Each number is 500 + 40 x the weight over the matrix's rms, rounded and kept within 0 to 999. Layers, rows and columns count from 0. Numbers have three digits each.

# down: layer 9 MLP down (transposed), 256x128, rms 0.269, rows 202-254, columns 0-127
# up: layer 9 MLP up, 256x128, rms 0.251, rows 203-254, columns 0-127
down202:407512517486492440578494536462522516521556514432474485481508443437455508456516482444497540546532520562541441471503418476483471475420521546567514511470505480461494522397566505478500619461517451521515529493472543514504508512498489494498517480507468537503455428503434459488511471635532472504461471496454527482508447469537507507536485489528486473482486547448460517508550490404571497501480
up203:567518514482439449496567495562427523481525513515497502480439493406483550546486546502593547486504493561544505479444507559481544550486496435486490549430510550579454523570523428464529519496497546498486552498502533535480446481492444506512476490534495549518539477474525537534518438536506514461492559472477476438522483513493507463488541621430542394442442499506526548492509537490511438509489
down203:414525542480491517477579514561538499506491510555538543578484576454505520488499438519546467524470533509571466477534488479499461523471428475502538522540490505508544468488463524528440486489465481478582507490573469510516516529504496559465535476497507508538452456488475533470509469483517634471480554533473572493435501426472422509479469457434484526481532469582529526438445551498453478511499
up204:577469532456547497471536569402474507574519519460504530523514459613469499457529470482469526443538549450495477533494484519499443420478459448502537507379524502486518627610529489578577572493475504507504519498528458505477505478509564454467517460491478541484450461529494499472522555567490595488417440493511537520459409491457505480595537506526526483508479536529440593508412438431522493508493
down204:603455506497470468416505517536432452574479463547476631507512535546448481459534481483506534408525419428519444514474492457476528513536475575485473513530573509465543556531465458527535544504441496525506507511499516536491506551462526498518560402530534487522439449548543497491480525515486492497495466489468499492389436511483491560542491440503528445521439510580474475437412523426394425466505
up205:439450483421534498477491443484495443497542521545498488526489439451509448517447453464475419496569549553506501428534463566501561609474490498456508571508394547529463471428511586524502578513584440562478570509466443467470502518519479465439548514521530381522521510455467474508445526530578530531478527466617521477491482422491456552492492487560545484545466470456548477499491465500511584514519
down205:498487546504514500508493506507484457541534507545573582571493476515468495514516524492428452451535537506555491522549537556556491483496495490530503539511482479453522522449515584529445481521559484489553491518459491410475549509490529467505440499496477477449475483470549504477514497433490521485480496451538455512520479459505548508485515498521538474529496489521492513537455544522538447534491
up206:454529521550510454529504508505474532487498542450479478518547478506586495506621497543509517552474478451489469525459576449532559461562519498492510494515462506522570495518525546528467489544470407463556465506459492499469584530457525527494457412509521601424507491503486466465511524566550514436548490516527487554507518459446504487470472525528576499464535443490507503510519518485454478525508
down206:536450532522488367474445483507469404515473473533546298461559495608507455464468561572519497456518355543611489495493528595569481535508605547485458498507495464470538514505443506490592477458549530468520431474416531481584413424557585537468519511429541546474479500529550512572497468447469526475466469541509471496518543538514500535493540424521526418479492535525553466483436606578464510490530
up207:507533512519538505533496533547455599407433495501504446520500532486547475499469491446533492493534464493494449447448494518512532517512478427487458504486529526463512476492481489587529451520568571465526524460462478543534548546506510500485512497536472490537471438532475451502544530501399430495483490477528505544564454499496442520549481437604498571555516512487452572534556497486578512500493
down207:498414496521513511466518499497511395530497522564501361519563541509489440512534483467452545533544444554525531513498445536496501456470511460497525518543509547462479474526527525363497522592530499462402537510496524584562515505550506422470579493506536561580478491455503492599487508474482503494456461529525516500540475510547509506540481469519472487410482509529478495434477552522495504534535
up208:514492545493460474523503440495539514448443444431505480457502543501534526466449515502484487459547485497560514525496482414479523488493424457426440546451449549571508503535481453544466470519513596454483473471468512484551460550492526597505564472482516522491503548501544484429486476538538458472514550534507517544490517513502483561522483552514446411465512466539582492513498482452484546510457
down208:509468499462564506507524524521467461565517582573491510502466434517457506530506499551581422544497530524530487505531582572545431531458531538557507468541525447480525527496546496528552495468514425531578486512511447529447517454525373413482502488599448510539478473504491480501494520467473516494499487487447487463509458519516523463451473463499523544485523531553464539441503580537603500527566
up209:514487529540512549521457464470482479456440499414490555504511484526460484501503478551516517470527473529499571475486533550504518477490533414456501494421481514473420552475533474510535467507517451481484514506556574501481478452462497481453518448501496495470487524576461447534486456563507489512481545486544492464541468417537569453555512487545545480569492501490486505482522490419512494535509
down209:445517504476526483580530542527527532494505454543502537497564499461516496481555467501500481504480528498476472548435522489548493461448438537494491457500525437488537423540524492530461482486455543502526495512493549509511483445501536565549510574534508570544513506529463543529458478479554523541504523485464497496488463468494457556431496540490586560550486467454499495489593488546471462474489
up210:506482509577505509440491449507511515527475476544456525464515420516511569499495525527432478427594509478388504506501481489523469451548515536532568563484491422545419522471449538478486505577488517435491515444423443505551540603548463446480618452516567433463527434469486519573513454439526509522566470465548459531448493392384470507490517566514472519567549438520518527515474518507580577546467
down210:497493436552485515558499600542551531451584491431491630576415502595495542450531461407441390469504503435589492408457424569502539497537520437478522525464474488412550463534438572405555571469491433551445508488458498583505434482472451533506526501589462494454460484499501499554502478422454509534487517437513529527541524463490544474428479528562471494432609465516451482479581570522444546542474
up211:472516492475538472417478465502467614469429584436483462516468494420492525526527472439496512514428445566474510489454487550482547447487580441445487548430488499469583458490524484534532476517521522529622584416524559510519495486512468526503530525505439486596546512505501511484433439493545460466495487449489474586510466524489475566478516555550542546477507528499553526460471490541501533484559
down211:571511477578533505432484522571539490510545506463563468461563534516419571475451483509510530515517441526482459464483559536532549467430528532444538510560494490566513570546462535438539449518532487496458496525514492556498465532543549524555537499482462499452479494468521524552509493523492509498483511470480520503515364559490517534515519454516546474482469482520494441577531472505504518468505
up212:480559463534504569489538553464485524525545445518510520537505494455448477506533424558523486591453478485479541545561452529533506400548552549500545459486495471571491476562497473552554490531452470563473491492509513552492457573459493475522476466511504450511486502467470448523491468507528528460483475482448475463507485496496512416513510536476503496526563436443465509523554513438517527505518
down212:496473495481456462409521503471481483534503520453476578524429533537509520462507531497533516480552506457476496475483455533478552524526505386497453520529541460445539527423511504536487523537516461442469470551520490467509540452494539480465522430444448487485505482506505464493471546508508468555522492530539494501492520496585464523549484452487448478446466504422527527512473458538532484480546
up213:438564517517458484439433491461456447527548489517533517484483535538531559512468508540491446512411492553554545551482502522505556445491436461514463411479456498475501593468469543501588501552480525400479515514479536569448443545540498489515494474523459531486460594560481515509501478537485516510541525540446493451544508496457602478462440495473524553474471507506521524474470521536491521601494
down213:471447554494532522486409517440431551566539549515507479563482480429516531445462478499478484509475508439450534497555549521484485371489492532450526492468443443537504463560482484472477442540467472494509489569495548491461520510470479480492460493564529467488520491491519532537513474480526520410549505527499456601477600578485535500491509452486525472478535482517477471486498510464482538493546
up214:532496489428434471521470488504466479510446513506558462479453527504452514502433485420566483430463396495573537476506443536567547479496481514520480499551543450518556403531500461446507453552533538427534559481494489504505503517502514529498525481518504445503518562476471480515487494487489488433421496502499474488536493508503505553564595482591443498521584521557457537456514460562507451556549
down214:523506521495449465436521425528554520466452518468521365544514492543544497499423465462487487506560491484472431502548484527458523540476500473486421454469529537604477536554585487572426507470513488480572577563485523426463498387463502473535516507424502477422475453550474580507416524536462537508518516509502552500489408539473460529499496555462461507507512510501464512464511498578527574548436
up215:472432465516509519432458481511487545538515557589461495467456468524575567457431524494527518473434450537501471483517470513575499480455422466483527575468489501534466484453472554518541471539566510478523459484455513481516547494480481438452576517510556539459517505534440518510506554484512481512529464504590542399470517492442502485510495527468598540513516468567473478527436514477493570506508
down215:477451582510489466443506446459554523466391537453470556506565505496484513503521470507478463483565472417479451518465510502449525487501545543460521502521506435559500503488526551555522546485495502480470504447537489509444525495487435604590527440561503563420555511493434511513504501461541494540474470456518492511501513497538500488439522537492496574431496497516572543487514547539463483568466
up216:490445435492480414491485409525543506515519522439411486472476555468524460598521596392514503452489536480527557487500471564490547531531520521544441569452448494533569479522561484495504441463511612446545451541491523559493512531585433482505555584439519445510551511450473474449494465513496430483463590495493456450539432392444510460479560471432530470464501476551472567442592552428553478504505
down216:501514607425509496545452475456528428550464437530484470425464529511469584563473408543458503561496517482530445566499536482513519505483572518508539445477499438519561542411491475643454509559486522524524536482558467508570444498452480510462605447516465422423549487424558532402478573480571417512478473524564509515447469512548443440430473445465460609444549451491562546555469502600482486518430
up217:528519558441497520476531543451583528529473482465550453458444446525521497543506489499534488547537449537545548492504441495466516419510500453390544516506510480535510494517437450449494534523511458455561427506561454444490559504539517554482557486586470512554529484534479437544502481504523511450515522400500461505527415560506455505518505490504491523514552482490544497485564503473394453571483
down217:504489481489518562391506482566514418488467503514503627461527593492539484490494499577491481556455519471519437503476479427461501505547505527576461548524480523479470566503544490528541464507511466477505498488541508539474468540546484415494535493515524472550468492532491497478468532452443509498488484547485582505471523494527469555523467463569549453484563526510467520507480471499503520470493
up218:570551502480479504538490518444451574488410506467562518436484503555494516491414520515466503533513510488520476536577437489538495455507499522497545469552442489512505460519498495410514523511485477445515467493509484520483584527452524496483482438515548525497539470491449567471498477430530459546497500456533419468482497509509502470526449540513517517458572440520515541535528513435491452470557
down218:512450516474483459435554468494476450481529464569474553469582522471489477481527495470506541515519492465514493535475493586492526526433528441500520542546556570510525516511519498524528456533469502567487574483489489513512469467501492488455542521517501529528531465495491455511499510583516531477473511431443533489486483529485555483444594491469497506457385493504477462476462511585531453503487
up219:501496546480549529597491482527555481425512536487469522485499441427412484500499504427481489521473520577497467547490535506513609466517552497532524494449528485485470467429516499461494490498489496447479555477531558601516514516507517415495532511500464499493506506514509476498546430458528521483476550534422466535507446461474469462462578430554478523485513503564455477469546468499447469549567
down219:520446457449514563473555526518481412534507567506489467468425496488482460484494514570441513525430446504451500543507451519484459499567526558539484513456560505471487545519491483413503495534500549503487511547529443492524542589514396479527599506550456460493443561566476463451517449502576539498485516565442436493497526472467448514506460518481426553528443485553493565473538494446558487430481
up220:563500504564439542493516518489397480526446537576531468487475480529572520543489568525555473512484514464484501524505493520488477524529465546431444446457474545438415535521515466507521449465376500499533511522475493508531589527505494567502525537488515427499513484504545508459555518474556440465492568595510521510495451472505532528450492544533455554535485435453504473466491554470494524509544
down220:479483497506526515506509485495522488513540582398470412481454475481458468509460511477445490530492480505455491513489421483502473557462532481489536545465510554519550479529577534518425546443497481527466556468541485531453454491516522494468577506460497513515551496491442558579514487520513459538448396474463473513513485543525492504557502422522530477522488541520506447556490481517465496478506
up221:550572519515516495427499501485483546508483437422510435519517441510429540552532486444538450572502502476477428491497438517478517530428530527512519534526536563532548571469617508500500540550568509497508533458520564475551385591521512538457474500469499532479574431484472480496433424541538515481465512460485554520499469546464450521482447499455532502407498478540519592576515544501418527484599
down221:445558510496520495315471545580401458551509589504507428503502462446470525481469501609523607584521538510473484497506517473564494465455483496533545482464433461451449499496448459457519473439449518456482549465529450470534591556597514544497570543502487484528520492537590508508494535562547477540515571427507506513493456514528530488450460479512504500503451544461432482504569448541513465501490
up222:466508432520480544580561504547481476538531457509538465473503446554488469509561525482551558560557585520493511480441515495424440459532516455491515440557433558469512475464454506537479564454463557434513463437506450503446418549504499519555531485584476479540449487501528494503524486566541477522515492506504517517505472509494536563493450564495504480458495474503561521482448488484491525533547
down222:506485549560481465558427560524479491483539439501518503465503530541535503482505507464475520493434458520547502484596471514536536518486495465542517507463380513470557476522544494505497428510550558476402493529474488435459431540578619546535486488474492543476458516455479563575531542502566535439461516484496564532491443554444477525472518495528492524537435495476521500513467538531440504488522
up223:555491530513444456484438486522544505517521454502454488463467468502528583387420466500527531446505544514506540543538496527471522551506455526487550548439490616485518499520463544519513535467450448544573452542470537522502465513558552493436493540585470479486554546548456414506492482564557445479456523540510437433527492475463500526483514459537574462547591446438458605530459606546484554452520
down223:502496446558554477506457461564522558486509524485469554558584559420523447468477457487481497504557518511427475459506552533494523505505500557495509488455455520451467479482482478463439512404442457568466546433465520593524514587483430460544497485515472506459508492489448455370536447502409500577421502546490520469446538525450525535570495465537557530488467450477493473400475485540473409530531
up224:468422542445543523530578541506451522544541487472547527486477500538556489573452465487469550472477533457553483483499505572513511494478536488502541468420506566437503557476466487556530523561427509509528596478522486510475452454471518452453458466566473428555566482562488481530484521592552547465438510493512511538498475473486494471504491396549509515510514477420447527472457506464485541498554
down224:507459499549531527510536502520486427540519517476534548497524495426538520534493494539522458570475564485413482522528551469496559467512425474473554525456527445525563459509480470513411544484481449506509571452542508557414510451518517467535470514473537525417466524520505542505520504534517527423554488501516397553508487504505534560476457518533532549484561496493521525488518421492449501464498
up225:557504576474532454471461497378497568439476569473608428447536504509463549463479473560505518472476511468481508490386507465534574585501494568535491523529517489393505516453550486455470517439515488558449528469483517495573537526566413534559476467473477467513533497482463490495514548493485501479439509557494450494576458514483525516564502405524566520541464505495517552465478496477436477540459
down225:537456561461401541589503440455532455492540450542508523507506517576451520492503547514549582503448543476604513471535442502515467601541498465487536460480507546497492416544462554485558492499514548382536524581470345495533431480485600432466514416508504455524460499501511491434516530538527487490504559444468501474532511547515482495396472562529447587571487520545495526426473561524573460453423
up226:520481565483508490496471543496526547456476518481541501492543479503532513425520558504474478461436496381562536486464474461513481568482505483535467534501477486512479553502547465503533434389573560462543490501487501489488495462458562489539483483472468510531529490491478435466568467489521524436522549456465509460563454493479560551559479510472528481576539521519466484481528499494499511531478
down226:468416438502575547563451463478515436445493479527503482455535523479468522487483536521509544565487449533504495473501441489495469613551500479527548572505470464478503478497464517543510494556514499530447464527507521569511417513501433546524477545527477531526485525542566525531507453527443522521446521566487488468478501494503465506475477470462489517556450530519420528515497543496491587501506
up227:500472507461510457487486487497477431569463498487533477431518538472477510523465497564535509573483524481522464529527538459491480523551430528481517527455476497485479484492518541566488534521495547522460461488541560547445475514454472457532507534479507450470466514528484559541450523474487550528471529479515576497577458485490533515506529510501529520484404452537508535503440510505421515521512
down227:510526502527493485528496428475473446516494511495494573525592497492467458460516493440511439475487505528489443530533499471561489517545443472548522472465491535458487482464455501541462528436476472525471497500487617460542424507541565479451530518536506499426508444481508566511498453515532454528510500536533508507434483516469482545556470511467441510450536479484555529524525515504495527490527
up228:494454559510527465492467507517521438518538522487453448403537521452480515468526563456477510522488495559459506492508468517609528483436528501484500546489443423472449481479567563474483480557579522594455536440511516530506466573448459538433510442547535492462433493500514569518469497471568506483493568486526605525507516515549531503531523528511419501491491441468531445528504568476485488513544
down228:450452465481547434578531493529481448523478559532545609420522487476501471497505452515466430493447477469438416576516428493492497465434469462553405498479513468460576458561512505513470488545603432582571472426453398482428495511503497504465488522503513574478490473469521539525571482522450438531522447476467486514506531473492534484440531504495524443481531538536437492525489576465516509521479
up229:538501441476506509611505428493479394556467447551532542561463401416442439487483529503538477491514468450534423527494483495428498498450498501566503515459467463518541522536495474488524503442501462493507495533494573514529476451517470518499520451580396501512554411466463461466538531546513508522472442604543517488468551564482516503545492540440522473485540477477459532423508520519513523526511
down229:508503478489542464406468479513550496492576497405493582453451485501519480497441515492488504489499505519482536465463472460536454543492494427486507453443497502487469507482461480535490494475448485500436527543462470496490460511454591445434561503401496504495582485524519482550472522486391478401518599486552492552513555481482615506490575559476494471455489490484470435483501448432578480484541
up230:567432540464506524510486505536496581496480522525567493531434494469486464406485515427547530459522487473483450525496444478495406481505549517424483528530455437498553615515524504503528456525500563445514396505452395520598524441474519547504484485450525542555504510482446482492546522517485502538523462485513535535581471495507515418589478503459493484501447523416454450429520510484483518532574
down230:453456486557437521461466402444525514463513542514502510537504501524476537420454470445552510508519448495430473441428422505483521549562576599454544542506528469453557467485545552452447483467460438567525419582560422496492506521504518518500542495537479523533479516484443490474485510528536550548494497471476490506472510502493491430561548463502522560500409486492427513493456510480496494584512
up231:520519434488591575467488473451514500440520522492539456506509459475475505539551446526529441488522491555501463504436415537545513440463473486503480465455524525429562423400505509532484489521473549495446466532524521514482479446439500466502500502564532454481467426501608483529615535545505560523498521509461500514474505518538501463548540541504549499518480614471453559474463509525608561523485
down231:502578511477538534479498452513469504500411484504502496545576465491499534567518449497519454494522541525492479467487482513570535488515527570558528466517523546511499503545465505394460486505479494530528448546441468534546520483459505450490542488528511455522438450473539527528443530474527488529450432472497496554511418493474488535453439534604507450488479521474491546454472498521505538506523
up232:536481571509498529456406525474432511497491538447487444451438547419492461549503490498504550548497480486482522529542485502503513408539451539517493527594503541461505466487522471462521472491465571499495546473533508524534530451573412452500505526447486530509482455533578466465546489505476502560501461478544377541606488493453465490575560451541546489565435526505446449510458480519591519491506
down232:470513532533447430573359474555576565487551526511462360480502468444494433488488418518411444423493473463535510492574476506485491470457478476441503513452537464493514517602519511434493520526473533487489490530506482500507458502483474471499580545562423452595492496539543536469503505475521504441457466520520446547531493438541459504487559501496564550549462619511483522452572489503506559460524
up233:540461505518492485462501495515446438553473473489499490385461569547566475495500505448467518546509562514497459523500488537533566569453535502508519522467490469498558572467505553543529507505530522415524497492452508456523445486435484481553477404485535545555459410573579539489548518519502511440572475435516513532476417491554505437476465543495496514519500509522491546371448474453514435539505
down233:476450533550524499485457460402471540460525502456489423486515586522478493498529505482513493526463460485500521515557449484457528539480497496452568454485520450465529505523541478506542498508456557514502539478487547497411475470462455519475462476478464534548523424526530551544516525579529534449485497445488540546483515469505514472508476517484487535524523497561539564474469548500467446526437
up234:475516458603484431501549545494507526475474467496509498512459529462458496466531535585564485450502531437503540429517511547468520613463502513445485470439437468416436463475542474546502556565508515522515541452529491540478545514568490544550523481490561483480523479478574483522483549467558519514508517493511502511545510459518480483526487525430532516509473507516491489436493553450516538478467
down234:554497464485515506513419499436513491478511550510441480446506497486474456514482422523524526509429465522453558521522482478456536471464516483491478487531549576420456488518506462560490450535510474438495554489426543463503453584537479481442443513473469488510566515518479526512516461491540548370543492562540477510392534585515526512534531538494499497496479452463529489495484536475496491494541
up235:495513560472484450521491458427541556496444509469485505429424481507567464452477446505532503531477451543464486509491475509461503492576457478490475515512455550504503528514572491523482462500483495490441497498487555467453524471486477500498448507491594503511527515493484536476438535493527514512497502518566496487451498530519423506498460519462564482478508476546526495505451530466465483524493
down235:491484474510510543488505492532549529457515508519506515508513530523511474518505519501492553553518514491517544470542514498591430463526525477593480517428507473504486485501442487474489502515541512558521461524498480559533459566502577512522540478484540494492503535549530547568516524408469504553514447511482467527462526510450536527469436460523531556504560450508498533442548538550519473495489
up236:500554555546439465547511504472511517433512531474494503478520501475434485506558455436454519482492535505478526525552494525472508494538505465518558501488522469499490469412542468519508508540531514451532542547497506483498466438430457479515533511519520471541515477508520488461527546566506479510519470503504546435492427471460514539584465474474516534570491497514443454534436481454498532491545
down236:477471431452582492468509537557478531497480459576514503480468525543507427483488530534531561446521524481505496501500474546509489458532430467489523485437500487444520462532535498505535522477525429486514525477459401489459512473491495545485508462516475514504480505526511476559480487564493586561558509479510389486506535524473524507460490456527484427535559499536457517453467508528519502411519
up237:525524401483462498547519461555500531491536472596535493450477465504529464432471499415599456565524516499495452521497477550517481482526543493478535495466515438424533516528496490464585555549498474463488480479478544526422527501512550482482465474517541526505517506494469441509518495509522487517552542555504460463557495481514474559524549533510400474505496455436415572461546492477472528507521
down237:465568526450505522476479502513491476460505420532465488522479463499449525487516495518499482476513480419396517486500471543500469399523530516461500558549495430489519559513491473446533469415493502543494566421542476541528573488487496479503471508561494515536526520453477496509500476472515527519537469505453571545479540502507439484466511494501547558468578524480444447439529447500450472540535
up238:487486473531505441463495460525506498501541548531560486503516488465541494495538509457533401467437461485544511428554576502403578515418459438551494506454509535507492517485499489556504513496491477518459524477497505502512521502604555483454425580498530496511393568559527503498531540535519548483511460537494533480504524479529568554463505487508506577550526530402412521511440510515453457538539
down238:478494497438463544470520554510477534452540478496533496537490452499497486503505477476505447457547526513511541545556520518513434491480514439517488513526517465522463513502560505463465474512500467505481482477544485552472497435504427494470478447521536436503560513494480495521544415533447449466520411508489516502475494465454444485540514450500516532501537524540465519531516565492472478533490
up239:475535553495500505553447548422486489476463492518519482443458448487451509551473548528496489522627536490516513457510371495433489497494509491503480517507532593528471470457490509528529469470511448511515526482458489459498528521513504495592442453559555472498538518471541507449496477482472562581535542522556513473492490489444512515488523510501506514485468545452520462493447532466533595529505
down239:547489525534557540458489450516465478446461578440531440472478622480467497418409606464466530489504499586499557501480489462568517524509496477512485460476392515487489494527452520481452448500496500493476463461439424492551433535563521495554549554463477543455484513479544507484525481439481494444486546534494506479535488524474539544451555522452487510586433491461513470436419565512543416487503
up240:449473459458515471530446496438519428527497504523478517528468460540503504464506580520497506449494455518432509489533489547538518516485440538486492549495422557564439479474445502481508528434492443510504485420452514507450488587474519509524491490541546490557494499518467480417525446431551548529499463500473483533574503501447467482490539455544484509587492494520512459475492494488428523462506
down240:493527503539542458496500518516446510442516520453453545514476510499508562496555469459475480581485573547541439462606477531504480516528469452449538535515461536466483505546536473424498454463504517556524482496430497453460597500516530504491539497494473519511541471464468518517525492510496478507520402432481489477562520518539555493458473512523448545525566491479444471503526511490522497476462
up241:510533523527464491523482489541482507490503448499503444523517521567523519487521596533523556484493485446438449576494505435466515526533463503539538497456561594493495480488520479456576497523475548504477541499520431468498490513513486535503554586517570383492452536549504462445496436478534531518470438564479532437548498449546571493463484534408532496594507542501497529565426531501413494494539
down241:512516494470477517454443526470532483416441553422499587518466592422495480492455469513497577546548425450461545465539631474526414517477496457472556459437545506519439463552455506520554450426493513511494510483481437456503494534500546507496548513417538501489445515488521474489535426547457528500485524525424529482464546581553494481419538492392505456434494508504444517451446527601537509501432
up242:456521480459556465520553457558534504491498512479447470487503512486534436548535489474492485489560477479469520463466477550442490456500453529516530544493461447512471474476456498538481554524555550551501539445446426508437509545539415597494504471487506511554556475524435415489482547563563555494437515515474515574450504499443470523581449457476505545493473463486499519523483462581487462495539
down242:539511504555576484505478502460469484519474486526469460483480467541547448521477459631490396471488532384583544574525531578502420496553462512476552523521538479495498426551477467495485505502462439515515431501521542506433569570431495580530424502469505523504512576442506584474507520525472499445474532416512422486507531461522475450526480523528458473503495459497546473528486523517459430531499
up243:558505543540501555462503475513484483467429558513480489416475544473482488464455546476471464485548470498511501510463474451474511509425533499469510499483520477525515453499497534566555459526455509494494513538558507553497459505443459489539500493475437494526526525524545543496542468511496471560488484479546477508543534468508559492502516449547514510565479464583496540517504506490456585438538
down243:491503472462530506484520502543502490501451515509491486473435525523595435555562483544529517493489512540504455535554449481525448470463444405539491510484431580485521435523519500480523469458458481459566526478519505500560454504459516556545509486481464448546488490459490507467466429457475511458491495479560465523455504490475436483525503483482544539492500510426509498481460515505589459505472
up244:544428474463491543490555533512480543542501463475493508532545469462423508423560456500457520534536453468439508497394525512488452542416455461523455483416482541531519438499474526473494462496499502513544517501444413434482499482461464503522521518493527596469466534540509522537452502513501524507426556499554510485520468497539531495614484451510544487551517492522571452509550561454537484506513
down244:448497466493492521458528469431527474507537490441505545512477455483492488523432538491448523513522523464541498527526508516472512437494472479489513436470455519468483511459543486503466473481515481472524443420472514458545573513454421503571491450467490469476531527523494510515497535526460479503478508540488475499536520500586447499500532482519490458483516554468459477533449455508479473520486
up245:518407452527439450507456479492513503420543570494463526422451534458415466534475511541530474504521510518515461543559524535482552500445484495485520520426480495497510483603519513458464439478524508490470456466566546483498471519479448532546491483529568452499520468490525476450506451460508549542526537525507530495517465524518482552486483409542559593510428547447482479481472506500466488552536
down245:500606521458486496509475452544510544554441494446453577546540479448503548470539477425489568458448488487515538492449437509475493557541511493540482478562549514483487535449482475577563533555515494522467476513484486494530533478520507519493448538505492509532483527438469559528493494551510507544515477483517538539504503461504461489504495573502458519543584455529545511507563509492532501543507
up246:608460524549518619514507573460476465579535502549566511522568492447560493536538519484412478468483495503534491522446512539433491540477591453558532496565473507445484522503504504515536450497488541503471553433588444498495422486521535518558539519536511448556485481532517567504449459511483505434546483470494486501437531445451525474457473415474487494470583507477504489465511477497475358503523
down246:529436443556513514319499497571492570431504518630540592511541411463493505575488507463417520519583507508556376559510488523472525551512500515510545519486519503529477420529496532430529510495464392462534476485575530452477473433498500576576517548457529554527512483485512505507478465538504485517517490543479433558480492458549537519406518471533446503534502506453493450443461529468478333515440
up247:554535543508459481487392505529520464469506532450499488495546518462442507400508500512422512414569531493472544484453518498514475498486526464534490514510530564533525514529502512528490460533441545450489511480471473534556441450496493505503462458479566526461477473520513563507462538484534495531436446534396426496549503521528515517567487529485594435531417533528493493514509528483492430566540
down247:443470607501451548479522471453528527504535486493501510477459498533549500497479489559497472501487501494552504551394531416496551438508482540479497465543509525526487453446486480506497501516445431496471485461515456537469544479538469462568494476528512492480464511475533486403471464501475501503449585511528472480487475497548492461573525596453444465534510532543538558510482545417513591452492
up248:474457533465566599447536511532482552566475447562586411500589497441506516466459530462472528451532495541484466447524555481487514494458524537557529490472515547497496472402500463515561493501485508462513532501475470492429458494538515510496521487496482460508490563531508591453447539505557497452537424476613478593550523453534550516523411458541475482560408496428512564495481522533453483539450
down248:503518483499551425551501523475477471514504484521457552493566487538477550465469486536492489488504499449525611504553455522466513450510495529457497539494491433474581434514557447476440556475527495516491430546544541440415492528425505518486514531466537520474530554597559541478486435459455442491445502441462413482437554531471464479388468499506518465507518492582537511500496544543537445495462
up249:495465488534534567528431484412494459482459449443483569521522458482572505508504467435494498515527511509539500465449605535455475461548507516432526535501516576492413517457463434500521480465492459448473482472601520518474499484479552471529564559527475525461577488514533552454451479517467451519585504470517538571504487425450518499479458491531485532522512448506562482535527530493487490552482
down249:499482526509509427501532482511465510501546537453495621556474483489553542514494516456471499490433541402503498508543530513514530510518549487484497573520538522487472498484526504524482554473443447564576515532516551464511513532484503529521486484530482446507505469531452520438492449495512515445498473446432426537587419448468498489468484549579501519428450463525468447537494455461494517466502
up250:475508466508591437540508472513534501448447528528550505448470458552496500553562442461507461549566541505520486459444456583443538473552528484534587523493510487449564507502493493467520544491485532491474524465515472515496563542562432435491515459498440466477586412554465512504514536517523444452604517443487496543548422553499528521450445507530470387470492433558463558533523453563491603567536
down250:524550581462478398524525505550449497435466422633518483536486522547399448456584493451471441504459473480498489447584623549546499494502529494502479506553480461485467478534503510506465427505484575480449406594489504500494442392423556477480484525502487495504456517555601504448497470513456478519497482491518486487484492496522486486521577535535496449543494418506500476569514545425478548436470
up251:484547547487467511508443405447506495444459501512556609464547466457529476523480469569546441513509514496545549527483493490457524541544458482491471537405509450484455462501515490566533471509506479516533516442464460544520492499503540541512516455574521538452459512525538520456382495549522471515572510521501524543506495449462532537570432449443489542536471452513534503430518511501510394500436
down251:498400446504531523503512504458552492483492511485436492463500536554490516522463482575506511483542493476455515494495526514493517470524548541456514433535469544553521535503542514490468536451566476457426468490542483475486563453483462529478488553486491461543571475437476481447535479458443515506468484513481520504455554502538483501493473544504451438403598519493485468523450466505462547490497
up252:516540511542497509528490552479487457471518473466475576465504443502471472507575419440498522553489506486539529524487566513489517475529515488551514573477524538526538490499513469520463440502543440525508530454448456520503534471453479533509423471590531546478497554530453500453465403589502488504527426474469471558578449470516454477499503500537456502520497454541490410502616509523446461578492
down252:419502460501505510464469467487501468482516481460495600473551579485528426529501504481546529449464540483513539484496492441484485547595486567504526439469466512496503526473495544513425467495475453495493500527531505486511503529445500513487515406469534499448552541506495496475471535553524474458515490516561593539505479467509495485535474471557520520492518531483498508555485445476496483545560
up253:539536536539528517390520496525509429550476529552537447440472539454517524475501481591480517517478405521522565532540507460537552536505406427460510478490470517517487507482539526514585432531471469473526529513552547514472521569584505529536519440492555580497513504455560504562498500515523468453501486526503493526494520527454511472542412460441492501524475488491426549525482483501544473502522
down253:528551570517451550388524447504508554484576433488501595537542535471524530461498521501483483538470530451507444500521488553442491483469601513468509448529505518467500436482613490513414474495533509512532520513489513475450541410493452501482473503494446435502499478466527560449505571515488505485532472531453506530595501486479592561500546522515540534427556485517529498473546554485438508482518
up254:496531505490519549554470510526511509512503486527524417507496549521460505465460524549533500496459505506534493554482514441449521550574505545465484509450485483509482513491484509473499499543363544485464540596465391563530524515508504522505513522509490469417456519519539470518494513503485454591467424519470507497504578508531519470542493543438482434546491542526476495482455606493553469462490
down254:517515478515459502549557480548505505471498561503531499580524498416473478561509471481484438522508516586497519551343509464439516501443491457455519602508472478464604469511460428395540476540401409454422494542547526525526445464554584548496481474467445480492515518507529511541449506471464500501548552465537523488505419520553506447477558471502494472488469510452573528512398497449471485541471